config.yaml
activation: "swiglu"
attn_scale: 0.125
optimizer: "adamw"
warmup_steps: 506
decay_fraction: 0.684
seq_len: 1024
steps: 5692
Each number is 128 + 32 x the weight over its row's rms, rounded and kept within 0 to 255. Layers, rows and columns count from 0. Numbers have three digits each. The size before them is the row's rms in percent of the matrix's.

# down: layer 5 MLP down (transposed), 704x256, rms 0.0571, rows 690-703, columns 0-63
# gate: layer 5 MLP gate, 704x256, rms 0.0632, rows 691-703, columns 0-63
# up: layer 5 MLP up, 704x256, rms 0.0608, rows 691-703, columns 0-63
down690 041:152104157123088147117100123127166134131111148134171151178128172170146095108150183124161143134108139093159118094149118148137135130153151099136192028133083166104115124110121136131076115105154076
gate691 106:081150108144149128130164152106113090159202170165181087087170076110127153125109119122089207143105084098104169131097145083077140188138135163184154139090122134178070182191173155102180140138056129
up691 114:124123143109138096177125073080163090155079072143128124119155161143113114117134070120150093120180153151129105140136044157147142079143180151043094134140120123126185102118092093135103160102091156
down691 114:135113131087141179152107125164116140181071126107099149188107110085113103158136177102119151109137178123132211173150110093121166120151075120108107165102169139142102100104130163132083077157153159
gate692 134:162205127167117132073144103112186161172137138143100081103094070140116105139159114149130139154129140152207157058125140118126114106155122144146117093147156168078106095113169127129160099141152078
up692 134:121129099162113156129111137090114137102124118125105113115085143076111177130154095168150189165136113155140166125125208146167103176143096153161107083126116147129059077133131146173167136107093109
down692 138:138200115146126137079127110080189144140140142147110111103082105119124135161150117143170114136113122162201158086138166123146081106182154135116081090118120170120129118105157114106140108129141089
gate693 029:145133181106131148160171109138191140174094110136145105155182097144154119173136174114142151108124146132133169131114168149161132128117126100131139111120084120131144110040071153148159131150112136
up693 031:104118148140125183128156083141164103155133104131142073065104162115143074154112141098127077111163125130128177123134194154106133109129147188210108129144103129103123117164136135141095116116158135
down693 021:125130072150131090151109161143089044131141139154149085114100162116089129141132095126104177175053149132117143128121136135197169113094145110148116172077131176143166119152147121133129104118163073
gate694 115:130091113067120124106140105161086124144149141112116157058132061126086099118102145104157169128055181094148192124161130121144102126113121147135091115147134087145088096150116119138092133169136117
up694 116:153115121139139140100155101138181120147083142120125103129121178078186147149151105145016107119197102177127083094083136111109125137133130084147180157124143150126137175143163119084153097123148096
down694 105:083118160105136120102148088150125124144128092148089122062120109101094126138130162144127068128124113072133138097098093114125153103101106102094080180103136167108187142104084115134158110119116128
gate695 045:114159126106143095101085170139137141139139131149115105130140109140096154129146199143181153155103125145119190091137147177143083154124070115082145092172039120127155046132078093126062126134115117
up695 042:097101108117099082118202214060109136086187119126131153145126187113083182162124121161059126089118147150140109151117111104063134124123156143173134149126120147137168105120144103058128099130140132
down695 034:130084087098128103112099134124111100153102140158135103164096094137132076053156112137187168116089116110163164090097131151107116145146118079102160052151102133126190110156086056134157107112122158
gate696 117:113094138110193197180111164177159157104096074143147188139127150117087167165117189094129131177099173125183165141136099111143128110141142160096166160122095121080121124111102120121095097115197105
up696 121:152081094132124122078180091105100119144192188122101094103157072133066091153124110125136120101107154058094065056148170104096170148128125081131152121123149148111209188140161100151179140147127146
down696 121:132144117100124149112109124178117151114142118142135203196134175120081179181117136116116152172170113107171180154115104127136173105160114117078153119094147169157118106127118105139125144087180117
gate697 088:170145090161097112079140161079126161158144090140122112112112218101143100135141114140167113110090118112120139066193059146115145159099160086165147059126166130190093136137160098087158159084173115
up697 096:108111178128164086140108111162112154142120147144101148083122122130137156113105109111065111108062092147098073219123158151156073094102122233182126216089095125033130087094086099154128136166121094
down697 093:127116137103110118136145078121150095164120127089121103131104100116127151143152121139148182120187140126178159092104059156096180175156135073089112103104163143170149169161127170103093130103090103
gate698 036:125095104138139111101127159101115146132098119117134082111096196121138124147123190147131178166069106115127193139101129172111160173136108092109152122107095127091145076104162152129177119176134143
up698 035:127022097145125078163119113123124105138118123146113163096166107133160127109144159173150103144134139206114079170102097112134129093119053133166138179149126109109147133127079165160112096086145054
down698 028:136134082132121113140172138154119143104082125082089178113126125158137144142123190119147127128111160170133082167136137109149148042171138133128175141168131079095156105119134101129188121091147164
gate699 017:161161172094134118117122137163124121124123157098137139095113159143149151157115171119163157132144098153152118092151134145143102127128087134086145080155128109143100114152105169171118083189122128
up699 017:122135173125141086172129124152042098114142134118128080095195129147115093124126086075059070131101123110168092068081165063109134153145069141134097131115142125105135131147174136144079145120102095
down699 014:154109171137147145117130086193098075088088135140119135104129134153125134125089158152191097109172153159162136114150132090191102159109199098107162098156151142175105117102116110123098099149113189
gate700 017:140094102120162149126164090128156137127085135117126115121097139098111120108147118130127114163007118156111111173086162116078120081137083175111118116178089151153128170050069105158071095116178143
up700 020:139148100090083130133095106143158143119139163155110111147147142154133183124119170169140123147105127173116153155143242098100161181092094138141123133067117127182122137150190089166130095091184092
down700 014:105175132149141117124144109090059050087151197082141100150133104168148135071156183132127127174143171123159148160147141075129187148101137111124119104137163165127097088153096141113104104141135139
gate701 054:099117145134093129109193142155136138157128127115109127111140088151125077127166175157106241244060176164118119166152073092059124122127129170157131150197123149132136113120190142082145081114125134
up701 059:083056101132091071127155151149068156136180102130157167118108128097130136132138210128175218176049128047084121166061130119110113125126136105132164098133119142152132139192156134106089130177074104
down701 050:128090139092051122150099080191075117092145161071185203146117145157134078114169122064076172133127127096082155181060109094091158105079158113130108113114078139139104086190125157132139137158129068
gate702 091:099105169134105105119117088134101148132102146149161065142169113148048173161131152098099191202150125152091176133047175075130093116105176130203169133126102125101073091139146175162130131143105129
up702 101:120140123090137124071174135084095175124126068125142178130133088057180142129171133132097163128172124126188022129146042113184104102168068111086108126179147118050168178127182138126149092157084087
down702 103:143088164079148115063118107124111139145099106158147142095120098109149154201125122113071152144133121121174085145127118110170096097142129090128091163130205098095169186104152147134114119111093130
gate703 113:158149081167087105092217131101094140165152157146133154091171175111109162093134046128077132147174172127131078118153167205113109100118168126109164124110121101134129182133202109155140155160103149
up703 119:068156148146145134102063122095114104128092137136144146169167138153111132157139140150131149102198155197116128189129074123145143096092127139180184099111072095080118130088135130164134108120115126
down703 124:126120105163124099058144155141125155200140131144095123172157152137131152138133077102092138155185147167142120176129117185176098117144145143134178120108073028124111117087172099186127154165136128